Weights of a small GPT-style language model, trained from scratch on English Wikipedia.
Training: a variant of Muon for these matrices, 119M tokens, 3638 steps.
Each number is 128 + 24 x the weight over its row's rms, rounded and kept within 0 to 255. Layers, rows and columns count from 0. The size above them is the row's rms in percent of the matrix's.

# layer 3 attention query, 96x96, rms 0.126, rows 34-70, columns 0-47
size [ 91  92  91  84 105  99 107  98 105  95  96  94 103 104 106  99 112 105  91  95 105 100 104 106 100 104  96  98  90 106  82  95  72  85  71  74  89]
[[101 106 103 160 105 149 136 122 132 136  45 183  82 145 124 133  99 117 161 129 108 103 155 135 154 103 119 187 115 152 166  88 111 148 146 116 146 116 129 147 123 156 147 140 123 134  95 134]
 [118 137 122 128 110 121 140 110  95 112  62 172 109 109 162 190 117 160 160 113 143 133 141 150 108 115  81 141 106 172 153 119  76 154 139 138 126 108 154 156 153 123 146 136 134 145  99 124]
 [144 118 105 148 142 135 139 128  83 161  65 130 113  95 150 143 145 173 173 132 154 164 132 169 139 136  48 148 141 141 142 100 120 139 131 119 110 109 165 143 107 103 170 150 109 111 144 133]
 [157 129 118 162 100 133 110 134 131  99 186  96 158 139  89  94 137 149 143 109 115 153  89  92 113 147 132  88 166 125 149 155 101 137 143 118 162 129 127  99 125 113 102 109 115 102 151 119]
 [115 103 165 137 132 134 121 131 182  96 124 139 135 153 132  89 115 121 110 115 192 122 111 117 143 126 140 130 152 127 109 145  89 111 121 115 134 147 118 124 164 139  97 115 126 123  83 129]
 [129 124 125 102 142 181 122 135 112 120 132  86 132 122 151 131 167 176 100 112 144 128 149 164 125 126 145 141  91  66 123 123 141 127 103 171 127 126 150  81 116 156  91  68 132 143 102 167]
 [107 102 135  95 151 152 125 137 173 128 143 150 104 114 106 114 121 117 113 174 173 132 135 137 133 126 149 120 156 141 133 167 133 141 131 155 151 163  74 118 156 152  92 125 155 116 123 126]
 [179 139 122 118 146 125 134 124 128 108 144 115 129 106 144 150 128 153 112  73 124 114 147 101 100 139 102 142 154 105 127 111 138  94 124 104 158 150 111 122 144  84 104 122 122 170 137 156]
 [147 137 149  70 121 181 116 117 114  89 132  97 118 160 106 124 108  91 125 107 139 152 151 103 155 146  91 131 145 120 122 128 136 122 126 137 121 128 144  96 177 133 124 164 132 121 123 115]
 [114 142 117  86 103 161 131 122 101 147 155 154 123 140 107 157 165 132  73 171 136 116 139 147 132 137 126 155 102 165 164 148 138 115 148 181 173 102 106 139  66 111 140 119 151 190 111 174]
 [114 145 103 143 107 107 154 147 129 143  90 134 130 110 106 162 119 115 119  74 125 129 125  82 146 127 151 154 130 147 133 142  76 111 175  86 136 122 163 103 103 138  87 114 103 143 138  72]
 [153 154 124 128  68 161 139 121 105 137  89 106 162 140 127 142 172 115 103 113 142 109  89 119 130 130 127 138 136 104 122 181 137 111 114 124 127  96 121 166 132 139 116 131 115 121 129 107]
 [138 148 160 149  54 111 135 155 102  68 108 133 137 117 150 153 149 101 143 122 134 124 159 145 157 130 162 147 104 133 194 128 115 140 111 147 131 166 120 118 112 129 154  83 184 138 108 137]
 [116 118 108 134  79 156 190  74  91 132 135 105 143 109  93 127  94 112 119 132 125 118 136  91 143 108 120 129 138 129 135 112  91 125 143 105  60 105 154 147 121 135  94 145 136 137 126 129]
 [143  90 102 138 105 106 142 116  87 159 106  90 109 122 128  96 147  94 115  70 142 116 117 108 152  42 119 137  98 129  92 109 119 123 133 144 106 143 146 103 103 145 127 144 158  96 197 142]
 [ 89 179 150 149 156 155 101  87 148 127 125 133 123 149 125 142 125  94 136 162 117 137 135 122 114 119 149 174 124 116 125 144 150 123 127 134 129 137 119 176 126  85 118 153 140  94 148 132]
 [113 144  73 122  39 119 110 135  97 139 106 129 147 114 118 108 129 160 161 128 115 145 129 112  90  96 131 153 134 120 131 132 123 126 115 136  81  94 146 107 122 135 129 137 132 130 153 117]
 [ 95 157 153 169  91 153 126 137 115 121 132 138  86  88 138 126 128 119 161 131 120 157  90 136 102 141 164 120 153 131 137 170 120 112 114 102 142 146 140 117 126 163 143 110 110 125 117 107]
 [ 94 138 128 150 105 128 122  68 130 132 114 142 136 120 128 139 118 105 141 129 104  91 124 154  98 107 159 113 121 162 119 122  78 157  95 117 173 115 143 146 151  85 150 113 113 121 119 157]
 [ 85  94 103 107 117 116 146 103 145 121 161 126 129 143 110 100 152  99 144 189 145 137 123 144 103  99  91 131 147 139  79 168 170 154 103 122 109 120 114 166 127 129 105 137 136  93 115 121]
 [150 120 145 131  79 118 136 168 134 136 120 126 140 158  78 141 150 103 120 153 163 129 123 141 145  82  93 153 101 105 146 150 134 145 117 105 113  87 144 102 121 110 110 153 139 155 114 116]
 [154 119 135 144 114 161 118 149 124 111 118 207 163 119 108 128  83 115 146 121  95 101 141 133 114 110 107 121 139 138  96 110 138 148 124 112 140 158  96 154 111 166 100  97 140 117  98 150]
 [185 136 169  91 132 140 133 111 147 116 130 109 141 125 126  89 104 140 110 143  97 111 105 122 185 113 126 147 107 119 121 115 151 142 104 106 159 102 106 105  96  89 143 111 128 172 142 142]
 [142 132 117  80 109 163 111 146 128 155 112 167 112  93 119  91 112 134 154 137 138 116 150 136 147 160 104 133 107  63 151  69 153 106 137 126 123 130 150 137 101 116 109 105 169 137 151 147]
 [ 97 127  83 113 137 161 114 108 125  95 164 136 135 105 135 124 127 167 151 124 148  89 115 123 112 124 115 120 146  88 116 116 150 155 134 144 171 144 135 117 108 159 142 147 116 172 131 108]
 [131 169 153 145  88 121 127  94 106 130 107 124 147 136 162 160 140 155 120 110 127 131 123 138 136  92 103 143 116 128 126 151 130 170 141 112 142 131 124 112 103 131 115 154 129 111 127 105]
 [144 174 125 125  91 143 132 132 154  96 148 122 121 121 136 131 141  85 133 162  46 147 131 103 135 121  76 134 151  68 175 129 138 145 117 142  96 139 141 132  98 129  89 123 107  71 136 121]
 [ 84 101 121 133 127  90  73 117 130 143 114 144 131  93  90 150 114 148 139 133 137 162 137 146 113 126 143  93 125 127 138 112  43 167 120 112 142 144  98 133 101 134 122  84 153 140  91 144]
 [165 106 188 125 142 158 124 141 149 129 137 112 158 176 108 151 144 134 146 127 132 126 129  99 138 109 125 116 140 136 136 113 122 152 171 123 135 136 148 175 128 111 176 158 135 131 122 148]
 [116 133 163 120 127 111 106 122  84 154 151 148 138 173 125  68 122 137 124  91 149 138 138 142 126 122 168 154 163 143 154  86 192 123 153 133 111 162 135 109 137 136 134 118 111 123 105 118]
 [ 79 112 144 159 120 106 155 116 111 147 115 127  69 105 159 149 126  94  99 132  93 135 110 134 148 122 166 167 125 151 108 100 176 127 132 112 147 108 134 164 127 114 165 135 135 123 143 133]
 [129 127 175 153 148 131 118 100 111 147  98 133  94 117  80 162 118 143 113 120 127 158 142 146 124 124 101 162 143 140 113  98 114 146 137 111 139 136 154 150  65 134  89 131 121 101 139 121]
 [110 115  80 124 130 118 148 130 119 180  97 119 116 162 160 151 130  73 143 154 147  71 102 102  96 133 159 141 135 127 136 112 116 146 107 105 151 120 116 183 150 135 120 129 131 146 121 108]
 [116 127 133 187 146 127 127 137  86 161  95 129 108 106 119 176 130 121 131 131 130 144 143 133 120 117 129 144 132 122 150 108 104 141 133 140 109 104 116 139  89 177 105 129 143 126 110 138]
 [107 119 164 140 112 116 150 136  95 131 126 134 135  79 122 146 136 134 109 139  98 159 166 158 103 100  87 128 101 163 133 109 115 141 107 119  85 106 157 161  95 143 134 123 124 131 129 155]
 [106 120 126 109 100 117 117 121 176  97 132 112 128 162 162 113 102 147 147  98 165 122 113 128 118 132 132  73 123 139 107 160 100  99 135 122 188 181 135 115 188  72 117 103 105 133 125 127]
 [115 146 143 150 109 133 155 160 101 148 106 127 111 117  96 168 167 132 138 127  93 181 119 138 132 145 111 126 117 116  97 122 132 156 148  92  83 142 148 182 120 140 157 106 131 109 117 132]]
# layer 3 attention key, 96x96, rms 0.128, rows 34-70, columns 0-47
size [ 77  93  94  78 101  93 136  96 102 111 102 117 106  95  98 108  89  99 101  99  98 101 107 103 101 106 108 105 112 107  96  79  74  97  87  88 102]
[[138 114 113 132 145 148 128 103 123 117 128  92 133 115 119 180 143 160 125 123 105 138 130 142  69 106 105 147 131 133 136  80 124 143 127 112 138 129 179 145 130 131 145  88 116 166 155 158]
 [129 169 118 171 161 101 156 123 139  65 110 124 127 140 170 129  94 121 186 126  89 123 113 129 128 138 120 141 147  92 124 110 119 139 120 106 119 151 121 161 126  94 146  83 143 156 106 115]
 [110 181 116 119 157 137 127 125 157 107  99 142 121 100 106 136 131 144 171 112 108 132 120 150 131  96 104 149 160 128 123 106 176 117 135  81 131 142 180 151 152  78 112  85 120 124 119 129]
 [104 106 130 117 139 116 112 108 121 134 143 171 125  96 108  93 139 121 115 173 152 143 105  97 147 146 140 133 111  97  99 150 128 140 149 143 110 150 133 137 143 108 161 146 108 129  80 122]
 [126  86 108  84 134 120 131 137 117 156  87 132 132  99 138 106 155  89 114 126 189 159 129 115 107 141 145 154 127 124 170 130  86 141 129 145 155 148 111 157 130  99 157 150 124 125 121 102]
 [156 142 127 143 162 133 122 153  90 101 105 132 109 141 128 124 103 116 130 101 105 116 115 129 150 131 119 164 134 129 119 140  67 147 136 157 163 108 117 139 114  96  79 155 123 104 109 146]
 [ 85 147 126 127 141 164 154  95 153 170 125 140 136 122  86  96 147 116 124  95 135 146 141 117 115 127 134 105 117 117 128 163 124 154 134 133 117 170 100 129 135  77 177 138 107  85 108 111]
 [126 111 116 130 145  91 147 130 166 104 138 128 103 131 152 122 123 134 137  80 107 155 158 118 108 109 135 128 138 136 170 114 184 114 128  87 127 161 138 136 139 147 131  99 157 113 126 103]
 [133 102 123 148 139 155 129 148 126 109 131  72 146  93 200 151 133 133 119 130 164 140 120 128 158  87 131 115 113 164 113 144 102 157 131 139 134 152 104 126 167 160 131 144 129 113 128 116]
 [130 104 106 172 129  74 132 138 158 114 125 130 135 136 102  98 157 112  91 124 123 100 107  87 163 131 168 133  78 124 134 106 128  94 156 131 130 136  86 134 116 117 123 138 182 196 110 156]
 [144 102 155 104 133 144 136 144 127 117 112  81 112 127 151 138 149 123 145 151  99 135 111 117  93 121 160 104 110 126 117 155 123 103 114 118 140  97 121 199 127 104 164 102 106 124 150 157]
 [117 139 153 134 116 120 124 132 140 142 109 124 157 163 134 122 101 129 152 163 122 182 114 106 182 174 140 126 123 158 105 150  92 136 120 115 105 165  92 123 122  66 125 102 126 102 111 103]
 [ 98 136 119 143 157 103 113 128 126  75 102 141 110 122  80 147 144 127 154 117 124 103 117 155 142 135 117 114 147  86 121 170  68 151 172 119 174 128 137 117 113 115 125 135 132 112 108 131]
 [117 128 128 147 110 139 157 130 100 146  93 142 152 121 136 136 108 150 126  94 139 125 175 102 132 117 111 126 136 146 167  96  93 102 127  91 106 104  98 134 109 118 143 134 140  84 115 113]
 [ 87 130  99 124 168 149 109 162 169 127 125 144 110 118 129 124 168 154 111 142 129 141 149 142 127 123 149 104 131 128 105 152 155 151 171 154 105 104 121  87 142  98 126  75 119 110 171 152]
 [139 131 114 122 154 111 138  90 101 131 107 154 129  96 106 115 104 144 136 124 148 126 104 113 144 111  78  93 119 147 119 141  95 150  99 119 113  92 160 153  90 149 114 158 127 114 134 136]
 [151 144 153 150 123 143 172 153 192 131 137 143 133 139  98 131 128 138 117 157 121 117  88 148 144 124 105 132 102 161 120 124 142 144 166 133 104 159 166 121 102 137 120 132  92 119 115 144]
 [123 131 140 130 114 125 114 142  71 124 154 144 135 103 161 111 141 175 152 124 146 104  96 151  67 137 113 144 102 172 127  99 103 133 129 114 127  88 125 153 148 160 140 118 137 105 148  87]
 [118 128 132 156 148  89  94 135 154  91 104 128 147 121 163 106 125  99 163 122 116 173 110  72 109 160 146  81 100 139 124 143  94 126 110 125  86 123 135 130 164 129 161 113 105 106 120 132]
 [112 132 153 110 138  76 149 160 181 153 130 135 146 137  66 118 132 125 183 178 153 128  90 109 150 153  69 143 137 115 127 176 115 124 135 116 149 142 123 127 134 100 114 100 115 130 121 135]
 [131 111 110 114 115 121 132 125 140 112  86 125 152 139 116 140  95 131 169 148 149 140 139 125 131 112 114 155 138 163  73 136 113 104 116 112 112 106 141 133 150 131 106 128 102 110 138 186]
 [142 140 118 176 124  64 179 124 127 110 100 150 102 137 175 166  87 149 113 116 137 161 168 118 134 107 136 151 114 123 132 153  79 104 121 102 129  89 110 121 114 115 130 121 140  97 149 115]
 [109 118 120 120 146 134 138 134  81 152 132 171 102 149 127 154 166 164 144 162 145 130 100 128 140 118 140 104 177 128 147 103 106 140 127 135 100 112  94 130 147 139  90 164 121  81 104 114]
 [146 118  86 105 187 136 101  76 136 129 121 114 152  86 135 139 102 167 125 127 141 125 134 120 147 162 135 112 138 154 154 100 138 152 141  82 161 105 127 160  79 169 128 111 142 128 155 162]
 [142 138  94 100 133 147 142 162 173 141 146 139 107 126 133 119 118 143 147 109 111 111 118 138 153 126 148 153 163 115  70 161 169  94 127  96 169 175 129  98 124  52 112 143  81 170  99 115]
 [ 88 139 106 139 114 109 144 123 125 169 130 116 130 116 138 116 167 148 172 106 119 125 120 149 115 100  86 183 126 177 108 123 111 124 135 115 144 119 117  72 119  99  97 111 140 135 122 120]
 [110 108 137 132 113 127 111 112  55 108 152 104 163 117 127 119  96 129 113 147 104 116 138 100 167 119 149  95 159  99 124 138 139 139 158 140 148 100 180 153 163 117 118  96 154 141  97 161]
 [158 121  89 139 101  97 136 120 120 121 108 181 129 144 159 129 166  52  93 146 129 147  94 135 154  92 127 114 163 139 147 106 120 159 103 107 153 114 132 150 151 104 149 125 155 159 105 109]
 [159 127 154 134 114 145  93 150 125 111 138 159 105 151  76  76 107 153 148 156 114 159 144 123 123 108 117 129 129 104 175 132 142 144 107  97 131 148 107 147 109 106  98  86  95 107 140 147]
 [ 99 137 152 137 120 124 151 151 119 122 120 159 134  97  94  98 131 172 175 125 115 102  86  94 139 142  96 135 159 117 112 118 152 131 126 109 127 125 101 144 180 150 146 118 124 103  79 130]
 [133 119 142 107 127 138 178 129 105 139 116 111 150 112 120 128 117 151 117 151 115 147 162 144 107 141 104 115 142 124 175 107 141 152 182 148  62 136  79 110  68 113 121 123 124 119 120 148]
 [168 134 103 158 141 123  91  76 125 115 130 163 159 111 132 140 150 161 167 100 100 140 115 114 111  92 105 137 108 104 154  87 123 143 169 155 149 143 106 119 119 113 161 121 112 188 124 105]
 [175 151 118 102 113  93 122  99  77 114 152  92 163 101  73 123 131 133 102 144  99 139 149 131 100 116 109 116 140 136 139  79  71 150 108 155 134 130 108 159  65 126 161 105 130 149 125 112]
 [155 105 127 145 143 111 111  96 138 151 115 163  81 165 143 144 129 126 171  81 107 146 139 144 130 120 128 147 154 112 133  89 131 117 103 154 130 142 141 128 140 149 154  98 119 124 131 118]
 [101 135 139 151 116 118 119 127 151 152 152 166 130 143 128 127  90 136 107 117  89 113 138 152 133  81 110 143 116 119 172 118 161 125 140 137 120 135 182 127 159 130 152 108 106 130 142  89]
 [127 136 114 104 119 131 134 117 137 122 159 116 136  92 132  79 137 104 127 181 164 121 133 120 119 164 119 105 114 147 123 168 123 159 149 135 116 105 115 120 140 110 145 162 151 105 146 145]
 [162 126 129 157 158 118 111 102  93 135 128 164  84 149 128 150 123 176 175 109 114  97 136 136 139 136  88 122 146 120 118 120 125 120 118 113 141 124 135 154 115 122 136  98 137 162 115 105]]
# layer 3 attention value, 96x96, rms 0.133, rows 32-63, columns 0-47
size [102 106 106  92  99 109 110  92 108 101 111  98  93  97  94  95 100  84 109  99 101  97 106  95  97  96  93  97 105 100  92  97]
[[168 132  96 139 166 131  96 126 141 108 115 154 146 123  91 103 171 113 142  86 157  42 118 118 117 131 153 147 144 130 139 134 127 109 127 122 110 131 163  93 120  76 141 110 149 110 119 122]
 [147 120 160 154 160 128  90 136 108 123 114 124 125  87 154 126 127 129 134 146 160 143 135 139 144 143 121 157 151 126 121 153 151 132 130 112 135 148 172 127 141 133 152 143  39 110 135 129]
 [130  83  99 142 160 162 146 114 138 118 105 171 124 151 125 110 116 151 127 158  65 112 126 113 145 131 109 164 136 132 149 121 122  90 169 171 143 127 143 110 120 159 116 106 133 130  78 173]
 [128 159 164 113 128 140 136 135 143 114 178 116 136 116 117 197 132 112 106  97 137 124 124 159  89 124 132 166 145 106 136  98 161 158 147 151 134 173 145 124  92 135  83 125 136 144 126 117]
 [125 159 135 159 124 128 117 104 171 143 136 147 211 165 155 143 111 133 122 128 131 132 114 126 113 103 129 121 150 119 122 105 160 153 123 156 142  91 103 132  88 112 121 107 165 153 125 130]
 [154 119 116 143 120 111 149 114 132 158 115 149 131 111 158 111 115 146 163 125  96 138 144 144 141 126 108 100 106 155 200 119 149 151 130 141 126  80 126 167 172 153 150 103 124 131 141  85]
 [132 106 137 162 175 129 147 125 100 136 148 126 137  87 103  75 105 118 100 131 171 112 138 112 134 160 112 125 102  97 141 110 114 128  87 132 121 127 144 110 113 118 143 118 114 134 135 139]
 [138 113 120 119 124 107 190 131 124 154 149 156  91 107 110 144 114 155 127 166 139 141 145  97 134 148  95 131 115 157 133 103 145 169 107  89 139 167 144 105 121 133 115 118 163 137 134  93]
 [108 124 131 134 108 173 110 131 143 128  78 142 134 150 110 162 160 149 140 168 110  86 145 130 108 117 169 113  87 128 137 101 132 130 135 100 122 130  86  86 120  93 122 124 129 123 105 107]
 [140 103 118 161 194 173 133 107 119 103 116  96 128 131 133 128 140 112 119 138 125 141 120 133  42 156 145 115 123 110 117 132  78 145 145 148 150 129 109 147 131 144 135 122 154 161 135 117]
 [100 118 131 106 130  92 150 117 132 145 139 132 148 175 181  97 114 105 143 156 105  99 125 119 156 124 101 124  94 150 145  83 100  96 117 132 138 112 144 127 103 113 152 163 131 109 129 121]
 [148 147 109 136 124 135 106 145  88 145 147 128 115 133 139 170 124 141 117 130 107 143 137 145 134  51 173 127 147 125  71 122 139 150 111 117 144 155  81 166 155 143 121 133 165 115 111 170]
 [112  87 122 104 131 159  98 100 110 143 145 153 129 110 153 180 153 164 133 149 115 123 114 111 170 104 127 136 114 153 140 139 128 134 123 146 125 123 113 175 124  86 146 130 158 100 137 113]
 [195 140 105 118  98 133 128 112 110 108 121 135 119 135 123  90 100 144 169 140 109  99 143 112  82 117 118 117 136  97 135 120 124 160  80 142 152 147 110 160 140 111 157 175 140 150 127 123]
 [119  96 140 124  97 112  91 130 132 136 124 101  93 109 144 133 119 103 128 150 139 114 143 144 151 117 151 125  84 130 161 165 146 117 144 119 134 130  97 114 111 135 117 105 113 161 133  76]
 [145 135 132  94 153 123 108 120 119 119 138 119 125 120 134 117 156 145 104 135  76 138 110 133 129 124 122 163 101  97 111 134 102 125 139  94 109 136  76 121 139 132 105 159 136 115 144 154]
 [153  97 159 131 119 117 145 126 137 154  94  93 124 163 134 132 137 164 150 147 133 133 173 140 122 150 194 114 141 130 125 128 133 126 112 110 136  34  98  77 136 162 160 124 116 131 122 155]
 [132 116  78 146  83 149 170 135 158 133 116  99 170 128 125 153 134 167 106 129 119 161  96 122 132 103 156 126 127 142 144 148  73 151 133  91 116  96 114 128  92 150 145 106  95 128 132  98]
 [139 130 120  96  88 123  97 136 116 118 106 128 102  34 116 133 132 108 144 127 121 110 142 166 136 144  87 157 143 145 111 155 119 132 134 100 108 119 142  73 146 101 170 143 127 155 129 110]
 [115 142 134 131 123 139 130 112 134 120 164 145  80 147 117 192 137  66 106 161 159 132 125 125 128 121  92 114  91 121 143 146 134 144 119 127 107 154 137 122 102 177 131 102 105 134  76 154]
 [146 132 152 106 154 179 124 140 127 131 171 124 109 177 113 122 126 134 149 135 140 183 123 130 156 164 131 109 104 100 113 144 127 159 156 130 122  93 149 126 110 117 149  88 128 133 164 136]
 [138 130 117  99 179 114 127 110 152 124 134 127 161 164 106 134 104 111 127  99 168 181 122 144 128 140 116 109 148 112 107 163 141 135 123  96 166 128 140 164 127 155 106 134 138  91  93 112]
 [133  93 114 115 137  97 143 107 131 117 171 115 173 110 116 130 113 152 175 143 173 111 134 156 108  96 150  77 137 120 111 106 148 121 139 136 104 110  91 126 123 180 139 121 104 163 129 169]
 [165 146 167  87 115  80 155 148  99 133 136 117 114 103 139 113 117 141 118 143 106 107 109 113  90  98 119  79 138 114 121 136 163 132 136 111 160  79 154 125 144 170 109 127 134  98 130 132]
 [ 98  84 149 131 110 113 128 128  93 152 140 140 167 159 138 112 132 119 112 137 107 103  85 127 113 139  93  73 127 100 117 105  80 102 107 128 114 142 174 155 140 128 180 166 132 142 117 154]
 [131 166  95 153 130 149  98 148 164 143 185 114 135 134 133 141 156 119 141 146 124  85 114 182 150 145 125 118 153 107  90 110 129 145 126 109  98 102 104 100 110 142 112 150  93 187 185 156]
 [137 209 155 155 116  91 113 123 119 161 119  79 113 118 121 101 174 133 120 112 128 126 130 120 166 118 141 112 137 107  91 129 139 148 146 141 110 129 109 143 147 121 135  65 136 153 145 120]
 [152 103 108 143 116 176 116 131 162 115 130 116 102 145 141 114 121 167 149 133 125 112 121 117 150 111 142 160  80 116 161 150  82 106 175 116 158 124 133 130 142 126 119 159 114 142 160 130]
 [131 156 115 163 135 106 124 115 122 167 132 124  95 145 133 122 136 148 101 175 130 137 188 114 150 166 151  88 104 132 107  93 140 129 123 134 107 135 165 108  92 121 145 124 172  91 124 105]
 [125 126  89 119 158 136 128 115 126 139 140 133 110  83 106 129 131  69  98 118 149 134 115  73 143 103 143  97 118 123 142 144 139  73 126 160 103 124  96 110 129 112  90 138 182  91 156 116]
 [168 143 111 110 104 164 139 160 133 112 117 130 174 163 120  75 138 118 150 174 129 152 136 109 126  65  79 136 104 102 130 148 141 136 119 153 110 128 133 117 143  99 111 138 125 135 121  95]
 [100 124 113 110 165 140 100  85 122 168 155 144  66 134 117  86 153 124 154 141 100  95 125 123 128 161 114 148 134 126 143 149 105 129 146 120 116 145 135 131 111 136 158 157 154 137 116 124]]
# layer 3 attention output (transposed), 96x96, rms 0.174, rows 32-63, columns 0-47
size [100 100 108 100 100 110 104  84 101  97 104 103  91  97  90 100  91  86 115  93  99  97 104 102  95  98  88  93 107  94  94  92]
[[149 115 121 113 160 148  90 118 104 128 130  78 143 126 131  86 117 127 174 115 136 147  99 108 126 123 121 113 101  89  96 130 157 134 108  93 170 164 147  88 137 159 121 140 124 148 155 104]
 [117 111  81  82 122  98 147 134 137 122 147 112 149 123  67 119 135 114 107 122 145 103 119 128 108 129 133 119 111 126 121 131 137 157  95  93 140 164 149 130 101 126 125  81  97 141 175 114]
 [183 136 164  97 116 131 137 115 100 139 148 147 112 103 132 140 139 132 105 100 182 118 154 106 135 101 148  93 123 127 135 107  93 120 126 115  64 104 140 107 124 158 101 172 149 126 138 151]
 [ 98 166 138 153 141 147 141 151 130 150 123 116 119 140 107 143  96 121 149 185 149  90 125 145 132 135 154 102 162 155 122 192 130 159 110 123 147 121 106 147 150 120 150  79 136 139 142 165]
 [115 145 132 109 160 184 125 128 132 105 145 103 104 102 156 103 139 140 126 107 104 111 122 119 125 124 142 137 114 146  98 116 128  92 127 117 188 149 111 145 121 132 107 102 113 152 139 118]
 [141 118 131 178 106 122 129  98 122 118 139 113 142 105 167 145 169  95 105  85 109  88 145 139 134  85 164 149 108 193 103 154 105 128 108 151  92 155 141 127 107 135 162 169 132 127 120 152]
 [123 103 112 110 115 131 103 124 107 141 136 126 168 194 159 107 149 139 124 123 183 119 129 127 110 131 170 162 148 132 140 118 103 131 157 115 154 113 169 143 146 174 128 112 153 133 135  87]
 [ 78 125 150 119 144 121  98 113 131 133 150 132 142 131 160  89 150  81 126 150 134 126 135 144 181 138 166 148 119 130 159 163 106 139 160 149 114 131 139 134 116 112 132 154  96  95 151 114]
 [161 128 123 114 154 148 139 170 109 131  72 102  92  99 100 141 151  57 143 119 164 153 118 155 176 137 135 138 132 123 140 112 163 151 162 103 124 161 127 150 127 128 124 148 150 166  86 125]
 [146 139 140 103 154 104  91  97 148 144 149 107 114 198 141 152 124 186 121  93 146 105 117 133 162 122 130 130 109  90 147  87 148 110 147 141 105 160 135 120 129 148 132 156 131 141 114 149]
 [143 122 152 111 145 113 131 107 114 127 140 108 162 132 140 137 149 125 120  89 136 106 105 128 131 108 132 148 121 159 120 118  94 141 155 191 124 151 134 130  95 146  83  80 117 133 133 137]
 [118 163 123 118 162 137 150 109 131 137 142 120 131 122 109 123 176  89 123 103 119 121 129 104 138 112 113 102 177  97 150 129 165 118  83 151 135 131 169 146 138 119 152 124 117 128 135 123]
 [127 147 110 124 153  98 146  90  92 142 137 111 109 145 109 120 149 106 134 130 135 135 170 162 119  97  66  89 134 135 145 119 130 130 118 149  90 146 157 115  95 176 182 118 117 121 106 117]
 [132 129  66 174 157  83  97 181 153 133 117 144 155 164 134 137 122 135 115  70 134 142  92 128 164 144 148 117 120 105 111 125  94 132 131  98 105 137 143 146 126 115  95 110 142 140 131 129]
 [121 140 139 115  59  89 110 130 137  69  90 153 137 116 114 134  85 130 149 120 112 101 149 123 152 143 143 127 121 137 111 124 134  97  98 134  97 168 107 110 101 141 126 109 151 168 137 147]
 [122 163 129 107 134 122 162 145 156 116 154 108 106 135 105 110 122 170 170 108  97 135 122  84 107 174  68  68 157 114 155 142 104 109 151 122 137  99 112 142 118 126 122 148 115 111 141 166]
 [103 185 109 130 137 119 126 140 114  99 145 119  77 128 126 190 120  76 108 150 102  79 105 141 100 169 111 148  71  93 134 143 165 104 111 138 157 149 133 130 130 116 153 124  89 111 139 125]
 [ 80  87 125 140 132 146 132 144 105 120 106 190 129 154 192 120 177 138 145 100 128 135 145 120 113 127 135 166 115  99 155 128 157 106 126 155 136 154 112 153 127 119 156 132 138 168 171 153]
 [118 103  72 120 153 144 154 120 130 141 153 156 143 126 122  99  81 126 133 162  67 159 134 126 133 141 136 115 145 103 107  68 120 112 127 118 114 147 164 166 157 142 164 138 140 132 109 125]
 [105 166 164  98 168 142 101 152 132 148 183 142 173 100 126 117 172 129  91 134 122 112 170 126 158 153 129 146 154 176 109  84 129 110 124 136 128 134 100 141 112  73 121 115  97  74 148 110]
 [ 93 177 154 171 102 103 164 124  88 113 105 152 140 137 128  91 134 111 108 109 112 143 104 121 161 174 110 121 113 113 100 152  90 142 132 114 127 161 118 121 123 130 117 127  87  78  89 124]
 [107  87 164 132 154 117 166 167 134 136 143  71 106 149 133 136 123 121 144 113 124 127 166  64 149 112 121 129 117 126  82 152 126 118 146 141  91 102 124 142 107 125 156 151  95 148 124 142]
 [131 148 118 151 160 140  73 190 127 105 172 134 107 102 106 127  99 139  95 190 123 123 140 135 123 108 131 136 119 133 132 117 158 126 124 107 117 148 126 125 149 113  96  86 113 108 126 164]
 [123  98 121 135 119 122  76 116 171 151 126 118 102 108 133 107 122 135 108 164 122 143 147 104 109 156 118 143 157 125  87 179 132 157 123 156 125 120 123 102 107 107 137  69 131 144 117 115]
 [111 142 137 100 145  88 146 116  87 169 176 106 123 181 153 133 152 161  80 104 141 129 108 106 132 130 143 178 159 146 127 129 139 138 143 159 104 100 122  96 122 135 130 107 126 119 105 115]
 [116 144 154 109 207 183 116 130 190 118 143 148 126 131  93 110 111 117 163 176  82 170 110 107 105 147 113 122 112 137 178 129 141 135 126 136 103 126 135 129 149 143 122 118 127 111 118 158]
 [142 100  98 143 130 169 162 170 160 120 112 140 169 145 107 108  78  78 132 119 149 159 104 137 147 113  99 109 167 124 119 139 122 110 108 153 161 162 117 167 113 156 144 128  84 114  96 159]
 [165 151 155 106 116  38 149 146 124 128 116 138 154 132 123 131 151 157 145 151 137 130 144 125 117 162 142 135 123 111 125 175  98 107  92 107 121 113 139 161 130 120 124 132 107 146  56 152]
 [144 123 151 141 115 140 118 148 110 102 161 119 141 119  83 173  83  93 164 132 118 111 121 140 150 119 129 184 183 133 125 134  95 117 141 187 142 153 178  93  89 174 140 119 118 124 110  95]
 [160 121 139 136 119 147 120 123 111  99 142 129 138 128 147 101  98 136 118 147  94 130 150 176 151 143 118 129 152 125 137 146 108 124  78 179 118 152 102 129 147 169 113 147 134 167 122 123]
 [115 114 101 170 115 115 133 109 119  93  92 139 165  44 108 129 104 134 132 111 148 124 116 140 130 159 139 125 126 144 172 124 124 118 174 131 116 158 130 107 118 109 106  97 129 123  91 138]
 [175 114 162  93 111 163 129 111 149 103 109 121 164 151 150 132 183 103 103 147 140 148 121 120 127 135 129 157 156 113  93  98 110 143 131  96  78 101 141  61 151 119  92 156 147  96  85 116]]